Weights of a small GPT-style language model, trained from scratch on English Wikipedia.
Size: 15 layers, width 384, 3 heads of 128, MLP 1920 tanh GELU, vocabulary 8192, 35M parameters.
Architecture: LayerNorm before each block, learned positions, biases.
Training: a variant of Muon for these matrices, 385M tokens, 11762 steps.
Each number is 500 + 25 x the weight over its row's rms, rounded and kept within 0 to 999. Layers, rows and columns count from 0. Numbers have three digits each. The size before them is the row's rms in percent of the matrix's.

# up: layer 10 MLP up, 1920x384, rms 0.136, rows 950-1018, columns 192-287
# down: layer 10 MLP down (transposed), 1920x384, rms 0.0641, rows 950-1018, columns 192-287
up950 100:532525486484515486501507499516532518514449521503456460492519505505480499514527525529465474475486484481503492498505490507524502513513480477500495509477500495498496497501526525509518513487487508520541545461466427526514527531538467516505507536484508498535498500504478499499493517515483480473
down950 097:475474537492504509513510479481480498426492503495502546504468445535459480494506512469466533488513501495497483562500453548475525520505510488527524470465532482473453526513486444502522499519501513544507503490506523529557471477498490520504468516510502506504499537497561480530485475491536502494
up951 096:494542513482482489535513515486538505486466485481510494485502460518483479503520521515500485510478500484534506510514483506511467471478473503516543548475528512491529500517507508470522484515476501476501496515524515476479505509508521464489458511456506500531496553512509504518473530525480482532
down951 097:513489484484477520489486477496470431524476503494486507460471483464476517484486523484484472467520470514486482503466533501504537509511475483551471508529510489516471532523513506474471512507505514534541518489511514499506513492516484472520476553466526479540517473446588496546501507527463471480
up952 086:468494513486492470496483501463481497516451531497492503557492473515484471526485437491510530519512513507455501448522501502487521497520468480492499494522473492480542535484476467487497496510464498492482483493475559490521472529500535504530517454502518545455506492528506520537532447483501511469
down952 095:525480487469500482483521515500461502494483488475484499438481522455505520481469526544475467516504501494512478528500457512499480490522543542520476482513503503539525493513531516513426512511498526500544516546530494508505486506483495525524507535490483500489532491486476489499483520523494473543
up953 088:482511473520532515548511498487519517482511480508522515507478521515484477522455525494511489533501506499510510450465528472514519504484492504543498536486480534533486470500550540515515480527499512519525511494534477507522542490509469478475525517483483538459458496491474478511506507498456479498
down953 085:474472505430545467522517488511490505485512482513561481503525471497541554526481452504541483482493446496496475490510527543481541489539512493537462491489487514488521515440487461534504539493549516485507514497449522463509497506509472531529514470541499493542498478496507527494569530480480462514
up954 111:528508476488506465475504528509471532508509508538532505484494490496503524498486485502447471521509504528542467511502507533536506509491462498495516540509560483534494499493534527479520540524455500464502524522487483525484482516552498485476478493492489509493454518495499489478518485481498495464
down954 110:517504509490464507539452462517484534513450523537495476490544509490486519499512472512514477530486536507505527471509508461504519529510484533519441495437503471452503471507508455484508529511498500493552500514481471527486521502493502479496490479501509491524491502479538509439482522477496455491
up955 100:543484475501508548485507487512487492511477469499464547446523521535486475507536508499476502499503497488504523472486511488491485488455527479487478499518505463534526482544486496522516526557518502507501509484470499514489467506512509476525541476493504455510465498486488535485515488463475486504
down955 097:516503513491451477506510481522519488551548501527500520517489502523515521475485455497511518502490486534487509499470505517495501499505487477480528531522468511474509593479481494463498508525542468486481444507518449515516529516518547481503506480477503477523522505548493499492502509487517489518
up956 098:501502462483536539482519484540527520481544527502514527484558522528505513483539525508522493458477515504549455489513488520534519522467514512514519501523478509497492518513524497512494504532507492485464502529495512473501496486527459490477486509544529509478515470493441447497501472509471453446
down956 094:512511555506485525506494487474478506517477467530453488504472481503542509540498479440504479473506499487476511490520463464518489478502482499469497521529461501514494527494484546549522483534496510516529482501519514496506424516416513536498531528509505484496529518524532460455485487508516497468
up957 103:523496528516522506520538525468471508449516472468462468523486522545510486441492489540485522464477480551541506495497517487525494517478463517504515476495506503481497511523527529549497505463499509508510483455524536447502507501473480501481529492483487489503499500477530486500467483500497517532
down957 105:475508540489516491490456495551461505523487481521473537480485509494523516487485513464528511514546521518519481522499520516500510464529483482507493514502492534489507487464453482500510438506546465469476506549492497455485546510503523495473508521488516497526496531449526495529464476499492464494
up958 101:478446534488489509480522475472487512499477524500516474505522452525510509477485486459488498519485520524507538485524526497480565537470532440480489507529532475510576510492457517495535522520510540502520500491535491546472524555464533463494494455505525478473518506482490510538483497499483497524
down958 097:466502482470497498538509469540466492534474532523494518495535523481517486549521537468488467447498472458452501487552491469544507464496499478471552517496495541513485496500458496476524483495504490500535492462498490526520496510518532510481461510532519524515480508510506506494481443543468526475
up959 096:489506495496500580501512489555486475510515489491525491512507527497532483525518527452499476522481503492531487510523490480545507514513521494500501516484459484476534523526497516499508437489509459545540513458496488526485529517434486456445511486507532560496509494499487471470499518488472541485
down959 098:492463431477510513477522527525501505484517480448488487492477549496496489456529489510521501507522527549465511511503475513515509478475513484516467526509511573521454483510510525511497537504457496512457508492484540487504513468483493480538477547502541502514507470440492496507508536518493508510
up960 106:478530506549519482530492508523531504489454499533505481511513469512507500481474500520480531515495503506500499485457446504498504504568465525511488484527474504471489514519498492519542506486516470439522496455487486479512488529470506524491488534488524477526494432501465478484449493488481476488
down960 102:510507532533489543513513529481457552492488476505515473482528505494525513498485523559486509471509514523525534495489455590454504504531483536495475520467501471503479453502532497479484545545458521512528480517490527492542487521543488477520510511450528478515496541514558523556509473483558481430
up961 101:507481523475503522466520495504485495489531534523520513495490515471458528505471502491517460487493498493489507468485515522469518534525491511522483519518432502499500491504533501525493460507516464491484524516482447499492502512549505504520509496499534507530556496545472504464492513514517513504
down961 097:429507513471500517532498515577489500509531476503580497519512508499474527538454502482495526489496455462492502511486516461452513530523516502480510478515493512500537495475463514479498473511482489480481509508497542504525468483492525554543526528486516528509466510509469515468526503486516509519
up962 090:511503493505457510475464473505566475509479485511456490473461468520490493491498476547517458508518517513505501518507517476525492511501464508546506488509514539509518485489484529499521497519503484501479498509473488506524500467489501543472510544506481512520488480506521477470492515499533502541
down962 095:468483544482531495493519509484485462514521497487516525548502481490502486491467490457472524515485489505519534558526531484515505485500529512563471503527495518523480485528486483497454506486528507531526504527521534480463497451502568493474529461493503509518469520499522489494503548487513526478
up963 090:534522483474504536458480476531515484506485510513487484506489511529461461495502490506462510500519516526527523453541511473520492485459493487489472551507532507521529512514546512515486535452502475495492528500531523476517502541487484450530534490449524526457475525466522501544489502510478499493
down963 101:482518569518488481464469466499538523538523519459486493487519496527508499541552490477476497536489517507459508514481425544522482504536522502489496476505520504500516489504474489467481515492485514539480469474543501517503498502529494494489493449479500480504535502497505529474515499495526544513
up964 093:507556473516498513546518517509471503528467480490510484494514542465487553534503492492526523520523453502465488472524507539516499470490517503498502509500522507476508448541488472513513467484525497513518502539457508446530534488481524482479506523531467485465482481476541511483498511478528504514
down964 093:496542519542460545531532541512473466536530492494472523511494529508517486507511480449497502501475515501447523486491497533501537494450507514505525491479481483483449518466523499502512522481514483503497474477520561499480480553510563482521477499501516539502508490481495539531533523523486513507
up965 102:500524501475541514466522490521512514497476485553473481502471478478504527532458474512449503489497516543541504497497461486498447521483527454495528515474504546493478521505492458483459516513487510505523485459471514488521530498489513495540538517500521467484530506497475496499498487517469514522
down965 097:472489489555482524522554482513536487511481524483474527521515485531500518510429474524507525524490446471500493495501511493536472571506482539463504521506503527487480482451507497512510501541539511466519510522445474515471486473488508493467522484522520522473492518486528497467511474503507520508
up966 106:562479504500522535518500504516505510515507498436527477529486469527488448509526453437478507546548562526529506472522493497486532508490515513557478489490510492486506474520486499493499539504514476515516470520486526505465456506487495472465479557506477524512510532457479484487481512502547496479
down966 104:543456459486523483517481546512532559497480490530498495445450552488548463519470515511519493505529486493461465512479523505504483480545527457484523510495474494503510457523487509497515500512470535515484516473546500485506529507471538517518454526483485508518460535504474472470523477481486454509
up967 105:523494484488494512511445511506509473498458449478518512485520530477471468509559516529495504480510510469507507494460521515502524470495465488473493512495474485482486522532539519497520488470504498519490503484488519484498502445497494500507506461528496534493526515512496543530434529469547468506
down967 102:520506477522463506509522449508482503478519499463483491556510499447501493497465512543505474469507508525472509462531517558509505505474494482499489483479454500452519505493497479495514467478486469518497526514489486505519534515529463481546471510509478503482509511505540467508494476507488537497
up968 101:542511520507516495511509475507483531468518508514453529518541477485521505470477479464477516521443540522495483523493477522511506562506517444510503547515499450503483507537504449548472460466468525530480522481511488510496487456461489557499503520508508493502510447500520516484476470498539469519
down968 102:513485501509530510520527554518503498463534516491544502513501456514534503478508532518494501473487529513493521503508498520516496481502477486509517483483496525485493482481505516518478532508470508494533463440519495492512492532505501491513554530524496543492453488511527466489454559505451478485
up969 100:487493502502528502507547510476501485503473524482487460494503525541496470500508497489510530536468450457499485463486504469505492450487464477490501506500499490492462514489503494496497543491457492528496494483502491481508484495485456543525513509525531523493437501455498507527519563498530500528
down969 099:508506519507523534527519459530512510498493509471501459471498544494441481479503528496474500495539483477506521509494527488509501480496516517540506464478455504478472526472473508470535472480481479482494448533493490503456533503555489494483525529489541519519476523515484487509472511524525503490
up970 096:468540485533535492503507484501512508503487494511504542513495525527504520530505506520471513448488517521490492529483518498530487468490514475488520497485516496466520464460544469500503539502502506487478503465452517538543463527502497481519503496527495508514502519486486476504492491535531444488
down970 095:488490459525514483520468513491512478548507506519491547508466532489436500463467477504514487524492476480492457483528492457516471538536484492531504453485495535488518457526473553438510457491457506477508518480484502477469478530484491525537510525491467529488518515501527528517489526513505478481
up971 090:518542483503504497487550525499473509493486494502500479510511493531443482519533475501464511504523447453506514505501512543463525501505450500508503551473488504490542519522493496493532461513471460489470566470520460465508511498472467472506545491512552486474552530512492503498518492506478523558
down971 102:541505524533487451518505488473517530524525472514466470542480505482482512465496484490533486462516454479510517509501475526491452495517551559450501471491491500496502493501538484531458494486492516502491475503516519495517521479549522478536500460454500511515511488497475498515522491485490494458
up972 102:537497507488544528532474489487472462439533488500507513554491480492529474518473498512457512503514474489537491502480487520511514506521505504483500477511511504452523500488480489489538502512528492493509516506471488474487438461517519487546511484508509503443515519487472537465502466534487491508
down972 096:447542505458491512479468506511469534541533502522512493452490492506551450481531494515477437492548507449502491532502494499497497495498497490493472490499526485500546473476482540504513471550498485499522503505442488515513529473523490428448505528539495466499452499518536517510541529475435483494
up973 097:496502506498474489466499538513483504517466527489493486506512533508508477477500489472507544439480478516526508495532476493463457564500460525474506482509538510541456495507505518495534494506506527478474495508466542495508443467521520474472471508504488497462513448520490466512552504523500521499
down973 091:458475512513493491533480524473513508535529494553487488567449520500523514491491520520465505519493559533477467512527520514559500471526490479472455529507489503546495495516503526545496483521474535539506482485504524488513523499548496513507501505514525477508529488514516544511488521497508492509
up974 096:476559468489491520484501471493489511501492470542510524482488462502501497481518510463552488518527468468471531488500501520508455481503518475519539504511504503459488506490526514467496525496472502499499484502533525495492486496535501507546466492478486542502446522494496501444517528472497473479
down974 095:482454520474502496453500515486482522503473502463548502544511542508508529531471443493488433485496492533509498479513447500541493474508482483477495503480525470488517543520530531501474524519505535475474519504520497486499502517458526497475493500530542475489553481472523524538523492479521518515
up975 100:552521485453485525479501500501515479465463494529505504471496476480503495508487479549541465483472486474503519498480480483512491496552487503528519500453509491465501507494507496452500519454534468516487490524522454514478472489462502473489496543517534485509481481479543493474524455468511495477
down975 099:468518476463481513507490484527477461517506475483520545589486482497486531496495550523480488476514493509467478507495533527481524510438557452468504473540525518508480486533487479467470461497508516495484541486517557457499471543544538513485501453493457498489446516479471543510509524522500487545
up976 097:497429518557497530518515455483498491484460517518483497493516518514515491518527493488481444495507481527500498466526486498537494500486530456487500526516532526482483488445470522526502498506478536468498465451476480481489513508483547479490482496485492516510541505493518473497498512512492518512
down976 101:509459457488483479465479518482501511486502444524505489467506477500490512483493507472492519489569499546476541466504526493508496460496532504514507547530502507492491506441485510535546461491528518512493496501538509536527536531522553472520537524506498483521506474486510508490474505518456550449
up977 091:536488486521540542483533466512514443499499490510501504504528523541476477498486480497472459474487479496478488495488486529477474508524463518523490514501470493461514541530508511459473500482531456508510498531523517527503510500497440519532484550520522511509525456487526510512486483433476498541
down977 093:517473550515468467496547501540520479487498506502479518534495518504495509534535469507513519492522481504506464511439474444533490524497512449451503499517538481514492487491508476506507522482532491492487485495451447507530475479471533506473538471497494466486483515480465500477524506512476459498
up978 089:470524471532517503455510553564505515499478538480522452527496513500477488536473498484458477497522450499502496539536501474524499476449480526499476516488519517529563491505521497505506510471468503463511457479524489522575465511502535512533527505526519507522537511456492504536529478510526517513
down978 086:549494531490484500521472429489470500504549439557509471546511553547468492472523484496526494462481509538479485470520509502480483486504475485521543479529517475488469510492494506525493509519523486547488462492486529490473517506501469485487499488477498496515493528524488512431511470503471511460
up979 098:525476487512462438507516494479501544532482476512503515541504505505484482463487480531486503511534514508477460489520501505515494452505527505499441506538536468460544489533493485524472497517501472540521482553470499526525468478499497533530470487464488508497473491525514538509501532468471478531
down979 098:531512527532503523521494475511494460497508465542517474509518524487525510491476484520541499495492470518515483486519526484539523460509497489549526474527482480518485522494495503535505512461437490470498453510478521515522520514528484509545514494497461488513540533484472492479467483520550512485
up980 098:511447451502485517484499467495492523566492479479519491492499465482484470504491449500480524509478486459505529533484517470489513475493523486477493523536491488517519497488495568495474469485509505461502529541508497523474468521441530450511494501549456497468493529512519512497480508479512467511
down980 096:484497463529512525539498457539484523477511483505498519515526507507427501543441516489545511510526508527510492460521493467519530487473527495448518500530489488483531497468496476519498506482478509499514521536464483515503539481499474527491512501532499500499530485541524588471480508510432532501
up981 102:525480479536524477500523473524501540535511474465505455477439515533464479462486511521476530520509519529523493509502460506512517513473523491555540500450516473531515472480477513478482526478486499492453531478496470485465502487484497498510562545502494538528508517459554501528513506578514474461
down981 102:506527475518516505499524450442465497496486490479521494465497449477472477468523504495534484524518500476501521522448495530481557500494534481478529527495508511535502523494528480509506474463533494518464463518494484502474504475521493482451464490464553479465486461523529491523510485483515486508
up982 092:490515511478490489493530506451520488531513487492495470489524543494493491518474537485483500514500531512470491487524515500502520491498498513468531493439526467518481515537497488494518507507485502506496558481497483496498508482473488511510473531521505477523489508485516537505500457542517499528
down982 094:513487521505512500487481520508480518515474474489465506499494492496479520458496516509522514497513500535502533486574486477502531498451480537482478509468512529458464478509526519530522485466483491488518453480484516484504474491500517499497513524473501494490497468500477516512503543491503551501
up983 098:446509496485543498511507496487494494494490502488545491539468529504511501504558481511463513493559530529467497535513508493548524508494557508519478477499548507509488483520482503504481463489481531489515521480458499513506524469475500471551456508485505498462467530503413528505485504491502479456
down983 104:502494476506486471508482565491489488527484540515464482488532538473485464484497525486500509485552529455492464516480515533462452456471506524552509471524499452490519485457491502507490498502504541458519479523500531503486530513504491490470519503490503491500506495502530531481462477499478493487
up984 095:449500467525523486501534523489513538497478526482523485493484498518539469512551495494463513510437518505514495484543509534474488523485505534492480532478484504485512501531500522473491520542519482536479529503499485515518500511492498498507511510496515468524489513530475537482532488508507515466
down984 096:530523477520503535471468499515510466543520525512486502552525527492457497514526521482541549489533496467543503530490518501483484496488524465513476514468484481529509489503522511498483503501507504533517468447484472515493472502533494547499479477487512497480473534488515507471481475481483519475
up985 098:480534512483484501462471483478528469497544533473506486514541576482487474476489478517481453486491535485492485521486448506484492482504541501477492518493501469487495495520526511452487492519484543510495506500487472476495496455460543511460496534504499516524479504517512507475499519513463531530
down985 101:488515496456536484489489495538514501493488486491539524482476527485476491475475471485568503509483499513526483527490503530498477528513482505494468507552478548500482520498474511479530525530531543517476513504486492450480498453494525498483490460500536456474505497542520499561515541491526521465
up986 104:470514487505533479484518514432466493539502568532491488491493469524481491503518478481505481476521501464496502519527474504510502531537501462509519489519492513504514521517488502465497491534524455541482466513450515489506508468521520499547435476526508458485501490481489440507491487541509461465
down986 101:506555531520469547544494484516480490470489529526528555503516486521453507411448508458493501509499471518477464435511481498491523524525500536472441509481522501498518487488502485510507506499545514494505454519517536488519471535475519497531498521508479530537529507525484502470491520487422561441
up987 103:475468527508521507529495515511464500474452454479476493509502514528491435467478512496537501505515462488473508533528482501540496483467487466525521524513547456533482519524526464509490488492488512498496486522536417502471504478470479480496528497557535529515496495474517488476542525529507540494
down987 120:488516500514508548480481484495552529493463455471494465521490489550537493492471489498548447554515483536511557524495516488518459504474483463482521544523504478493485515505513486501462526458452520478537453495528480464497529460502464498504531525507500526524493495517533529485470537504522499454
up988 102:518498492486493505498526507495509456503517547485487538487523474516531525487516473490493506516489510554511463520487490532483471504520502522476475439485482559486535513504516461500466528490513441530468508485521504497503486498533507460508467504510488510489482495534476515485487485509508494476
down988 106:526558447563485485507537498457458499534509474480511526479442507467477510522481479507462527521529534519500519507515538512517515450491474535518504521489487475510482480521506556510504483453485466545460534502472531483543541505478495492535486501482471470482480532463540481503432528487535518489
up989 099:508496439499514502526487511498502470473508476517499469517504476535508488472501481517548453494482494497488501513511465475479527474501485492495492481487524444493558488548522495488539477515505502504487505494528473455543511495469496516477544496471488509489495521510506521511491519509482517485
down989 095:462456522505490513481507496523465510505513506504497512503510517468532501454477456470514523490508481496494544438508532500491506497476512506521497486493467489542461517479509516543510507458495525500514509473485523485525487502588491500517511487497479464494529502463505527485515499470512492517
up990 099:481494475498464500474473485525472515493495494505496499496494504475486487526507518506486511476531504508499510565476514503480517533489532493480527518492500481505521496475491497518465534522475496506505470456508494527498506461516511498511527483530509530494462504520493501520518557490499548506
down990 103:483474528503490487492492516484503496547532533460524518520514441501484489493533503480504532514504474481483521514497493495550503476530500476493531505494488498480518516489488491450506483481517513524465490512473514541501558492492500500515486469492444478474483469454510493452491537480545476530
up991 097:480501451528474516454482503456462517497467489487490442530489451492500482489513489465518487550487525497472488485495506476531447489506477515486508485525493523479480510533520458494520551506534479511484524536495496480500472484504521484500437514505467540500531497505507485488530534497486464460
down991 098:487492485467503506479491520493493501526511507495530528476515582514500484501514475509536499502548515461458534476499537514475514503526536527561484503499476525468448495526539519510501539499513523518491456503537541455509533486547499522478529426510549472488511489515476494487516483491507488491
up992 096:490480503520490482482492470475509504477478488488495486528507489485515509503502481483477493485537499482475496454505507586489523501534477527468496478499493469528517508488522488509516489494534511532498456552469521471497513531487479465499528468496488514484447491509485532464555493512487522489
down992 094:464542502505482502497483512488495484517498492459501540505524507487506488475541472525525462483473523491504460498492536477487527494485479502532507487490519504448548502546464525513504497498490481461499507502475507477505523502517553523489472526534526458464542499483494482482482477511506493490
up993 093:518535510522479522450451480505504480507470496510534471502495510519455466473491513465465512501501433551488487470532446489501546490520466535519467476539494486502514504483485484460523455480514513470545545520508472467516461487479491451539463480501500487494531528462514487488523531495493501494
down993 096:505540538484513490528522487476498504538523551509552495478480503464502469495511528484526514431521507488446521484481514503484475495467486503487499525524511496485516534506518485483537488503460496488474487531496464496505532462481496497520494480523489483531483496515497529495503505479522466546
up994 104:568470508518516468483500537496469491501467442494536461529503500522507511493506492560457533498442498511489503521523527492511494469524503486437529511465528481499467463496515498495475525467496484454525540484457464502537480484503511498488464553505518492504517501466504503507499486542541506475
down994 101:502494491480484529501502487469539476517480514561538489517520521517462495464518493478518462495527545497510517469534478470538498498433516520510522486476468491484520508509521493527563471460514487500465519458496503497514504525518538498505485474484502533559485512512544475501524527477499522489
up995 102:473506488478534493510464519513502473518513492482487482482476474524473494486502485526495497494499513501488525476452463532505527498477513500484483548502449519499541504576432511549545498478529444482486523473488502500486498491500485465462528490488505517467523514573510468496488517482531529483
down995 098:485509487481456499481537518492504497519499513462501477495487471526537534504544515498535483533501521503501486510512498531517502531500499517497529487486471479487460521467497478522492501518503524583512506498506553483496469524485496486502542506475520490520468536461548531472498478466464536480
up996 100:467471491471438516498517538498533499502478509478511489495455477466492515499497440510468538541474548516540481520495491517535482492485488485459509437483484506516503513500499511486520515496483505507464504459511528520548554507500496521514492512521470520493510483486524490489492508499456503513
down996 099:481525503539511520501443450497480471504546477547496493496498496493501542491482502499452462509531492534451521516521478501535514510492460519531464511526490517508530480515503544469501480500460517538537492493471517514426485495489501486458504471495509518503480481517514533490502519488480488514
up997 103:513479505471468445472522515498511504514473445512492490514512485519527470550495508496497500492490522520517436528488517501557534523498521518511484466493502529519481494497522444489465496470539476537482505543493476463464486495478454490464507503530474525490493494512486516503488543477480474484
down997 098:459495514514469493488439496482477528544498517508513486495513458526521476507486490479471505536481521473514490473524490505485538499509504502494505535506508484500575519482520556512502502517486455518492454508505477516498547508490530493566474490546504449485432518475543477531507486480500488511
up998 103:513492533460517524510532481490524493526488519515515537465505501543470518493493528492504495493511446526544476512517486435541490530499494514484499475502493554535506485462530447482498485486494499503480499481475512466468490520511480497493508473495481492476455518518522506515466481547480497475
down998 112:521500495482509454456518486465516532544519530516461522491528536469521480449501504508503467513524534482485536492475491536503492549511493427492522475487530507454507496505549511472474511482485474492482482516502497491518493511486521515518502492496532506518512498540479526519490490511554530488
up999 096:530529504473496477492556518492512499454489483529490491472468496559481495485504481484487490516469540437509513506495485446515480504542568507453525521507526494503479526514483489508496489464459484507503500546490490502520512495494503544498483455491523457513466482455553509534533499518490506465
down999 095:495456503520508497486475460527499503503496514473517465492481508478485492486514535527450520448497476519487521478499532529504471501505493488547547475494448541510469480510474484484503485484480512530522494503483502484459488455502475486544507549497496497483501481543510500489485527453517501431
up1000 101:534432490511462482465456503501478504468464538540488497474533448512463499495525527523517514510510513484521485507487493497460511513491565478452473555481515505453520514502540486496477532489464473518487491529513501486497508496481492497500501476477470488515486472508568524464510508489451488491
down1000 101:460506516482527565497485522521487476514477489507454480530521505497503550494493489490479474475492473501531461468503503516482488479540533527471499484537512469465515471526529514531531514487471530467524485527474548504503496522502422540518509514497530490509491508515502506468501517511452487494
up1001 090:511512533481459508476525499508556477514499485468474433527492516471518512505500496501523506523438470498492492442511535540474512538448510501493484473466501526488477495524523505512520528503475504467455490476474523498505521525519446501487513510517470523479518483492483520486513486512520511517
down1001 101:507497434548516483485475521441427524473489512544518521505485487533493471499506503501497485499502522502505513559508478491484455494524483504518535522548475479483507479493497507508478490455529507510536510488509462502546520515487522462542508516481483468508506497521493463517475494501502493497
up1002 090:494508499506503522512512443495483504493506480491498479521462485488492496478527497467516496466518514507508497465507502473515493512527497498556442525452481496481506482522472447506460520500474501503462499504500503477505501517506478479549508528497451482488476517499517497492480490505524490535
down1002 102:492473489495497544484477537487527495506500462495510512493487501515508497477515468495485485503546479508491511574512508517465515535534483520537517512500465494487525520510485494491473531488477500556471506502479537504476520466475509473503519447496528478514487510494522470529518510509492541522
up1003 106:541572503482513489508506481496528480496514513536479520492478496519479478506534471522498509531525480486464495489493488499460481533469479468458490496515492502543498517488536505498508506511492528472448482545543492526551541511464505477500504475540493469475520523476474505485495499469470499514
down1003 104:514437507498514527493512508491491497472501512484511485506487477506496495450449495504520497517496517511475493468479487454501483495559533508507499481495534487524499513492493497478496501507513486504512545526496506495506482517494501469480493522505502526528439499490487508529499455466543487500
up1004 103:445521481503512477489485542513510527481490533486493490552532515484469452494503470532515552478460508524515494478538504514529472487503532454495503467458476567494486560524507522473489494509514499516473497512491507536506475469531455501501528539514503480497492498471526533531507482510508461487
down1004 102:468490498503514500465488466487450492511518551453455486541507521468460504516532480527503483483465441492535517531483504464509452500511542516526495500497478522504507503453510492514552526545503480486541486565507483502510491495493576521505522482477528447499519495522486512503522497506532483458
up1005 100:482493469511473513465497518487482484496470480531446493469491454511529507488501516509507491493517521508510478500513499484487525461502463504489467512489495522544513474497505499547494519472537484529452511486506540492492471467575518518456515462505512507499507491467516473526528514508485507510
down1005 095:471493513496488495516489530493481528485523534465468529512448473485480478505486525490503520498465489485570530520482492523494436542460472494468460511514502478497510502533492523490459487502504497503477505486524483480440494492517492509486546531510503492487476515480529505495500499487493484516
up1006 098:500519482487482492506430483503508514517489451476514524549506505494523518494493473488511472524531488494541463478509478460465494495530479519524452480515517514464468513512472432486513492529496507513529490505495473514502505499498492495481490506456485478499468504489501530524475512498495476532
down1006 098:530505476488469521461484537508526499499499503526491498516544514512519489482531462507503534497471481497470522447514497516454480534502493517513522506545417522519496494502540503511476513524450516479511508500513514492476548487485503506510529525480473517516490513510482489466509482503505481469
up1007 096:502515519491492505507492516496516494505468543490487470506520486525471513483564508489494537485545483505526505512498513488489464479492532476501552481516540490524505493479523477503468516547527497476521503490523437513488497504533477483473495480513470491507473475466511486500478481517507550463
down1007 095:528475500505535530512524472489504503481503486475486462454491459553526457514481529514473511504508500488505502505533520512474481499485500545500509497523505531505529493515467505473522486472539523502489543538474518543540539455508509501512480463509515508467470517514496534513531448506493489532
up1008 095:464520494519508507514495474522495531484470498464515483493544495495517457539473483513518501534513496470490455521554513483455495452505519495539514487491545522498496464505484483507481460484505528501494497512487521503476521539495533484523478436489512492499479522536480466478473505475524477524
down1008 091:502516523519497442476534513520465493521549502504534507502508510477476503472469511498498489479509456516505501537481528511499535518551493494469507496496463536488480500510506480483512563544484458483532514492481495514502503503488495497505484517540523495531487458498541539540492500478513481442
up1009 102:471514497488474486486510533490466547485516547466519488524463456530481527494486489522527501496494442435529512506529543522525449463532479562508528522510503533500504473506487500484487501483446489506493449521468509511527529511551487496527433490482498505488500480530481496489506479496519518551
down1009 103:497526515517472467506520522492475475495525491508506462473523499593471512556532503506517458465495495474533538461483543495489520487534522498485490494538487491472511525506466484480492465509452522516496530508507509511525522509517496557477458491495467477522488531536486476475518471455485488504
up1010 094:483510453481537514525481560473531501509518496514514531502498545488509499503525513557501469506471501527486518504489497509458460526459486536527501529526491489484532492512520452465510485476487474512434472525493485471518501530468475483513471466519503499505460513456528525492513534490483468533
down1010 096:520524543480550469594483505522533503503479517483513520492495496539518511510511554516507465518479496496445488493485505527514540474515459519508507512545509513544475529515485522505467506480500505502503450438509493500491502502558491480490473522474526482492494589465502539477527511454512529532
up1011 099:489517504530517477480482504524506490483461500520487491450504525495559548483457538490455512477499566501498516476482526481551490467480516508467494511505509529526483499508513466487532493506489493535544473484504498509476545515448516540536492473483473500458457506465478494461525478455519495473
down1011 096:551510484507518515457497507522524535510513465527514516507512445491451479460457479490503453541516456503471522482515518551499518485463525483527477544524505448469510508434455483517511523518507472519467492504530513520507508510483488473438519498515510475510550467505526517523515532501506509512
up1012 094:460523480500430445483479515506469521506544507490546485493498477468504484498508435511525526494476500504509449491519448490544495504464527508487474488489534489494502481512503521480519526512497501462460510479466484483504528463520512515478491525487481505510468507439483498445482502489500494525
down1012 098:506516481513490512487500483521479509545514491547527473475493510480474488509509528487483507516549524531527514513444498478477497502492540501509520529535491522481510454512486508487493463516524483493457501518471475481461535503517482499502466499495509499440528505530519510488459439478499483495
up1013 097:456572522489521501501523471492504478524506451492536485491532529493502524486513452485540498489548480513480492479466501520507544502488481511455523487484468526491482488511571494501498476493502537502479530530484483456489452494514499506511498487505491505436502481470485535496476489512513511462
down1013 095:480468523507513534507506494499513530490465556513454509501495497536542473517496519540513544500498473494501522538505482525487503458501507437458512488497514469521528496505523500492476502535495445537534491463487494505503501530513474581510422482511500521515502512476467464462509507560491500525
up1014 095:454516493476497545501515525523509503480507521515433525512468526471500483460507505529423509485499521478533454515533514485502526522491495564504528503490510499508490488487505523506480483513525479483513505518463475488489493457493527453511513469505494490535505537497530510498530514511502548501
down1014 094:511453454496542504487482498518515494484482492493474539482509488562518506527527494490517496482524519521459548475502482528467516507503483493546515494497475466450500457475504501493468508484498501523495468505531517510507522535530457528506531502507487504487482506518503469522514508512518514482
up1015 104:509474523453504525475485477544489533502502492508493547462529474461475498479460502496480509541463522488548478515522497468516518501478501500498492496488560490501505497533496493475498552457491509536478515536499477520499517471531466526488517486477485484504510485503441490496510509465438502464
down1015 103:506476496485490549541533523521513514479499508506500462532484464497487494466568509507502499486498475523557453487499470497488481516482513470458504514504533514492520493484524487449469492486481487463528478527518512516536496508486490535514505486433512452466517514551508459519531541485446508491
up1016 103:502516492486483491514557488477476522448474469439463478491522494517470514539500525492494520524511479520451520526506519496509505519507459491504555504564511527470512490497479462511541497464513436490495535483539507497522506490515497497488515509538484489507487521508512503506489516524518448471
down1016 099:475515463469469490493527505518433484535461509499524503529479481497506497488509456441498517517458476507529491496492499485481499521497485473460543482510518474513508471535494514472501529509494501461504500523522517472463475481534509511489471503519532515481503475513510498487531510518516478479
up1017 096:526521425479504465477481509508525510500505519520475463513498525491505499515494501486533507493516476500492460510473486541508513465542524518504513503506514523516482530514492469480512544519476513491457500498534501548453516519481514463475466490536533475492498500473492486503479521487477461519
down1017 093:465501541507530493455530482479489512500516515488507549484494434496480501477518507501479483475519494481500526487470502418483488496508456504459466512525501482465564460505465523518441502510530486509502500486497506463520470503455500494525538481475486552472483490527490488534460543511513507522
up1018 101:502485479504470469494492491484487546497521484542533538496494500507527479497476429532494524491507497505497472504508534514524499535499469483527485470516546483524495537492471495491481513478506471456445518491503508480516517501507488556480518451505533486529484451480491464519449479515508507520
down1018 095:488477498503530490502483521485424454514506488498488493482479527500519487540539499527530544495492516506496451517462463501494455463476512518530480497485464515493498508516475463508519481484456549506523498498496533466496505535498499541473484514506483517489513522467488484503468544482480460481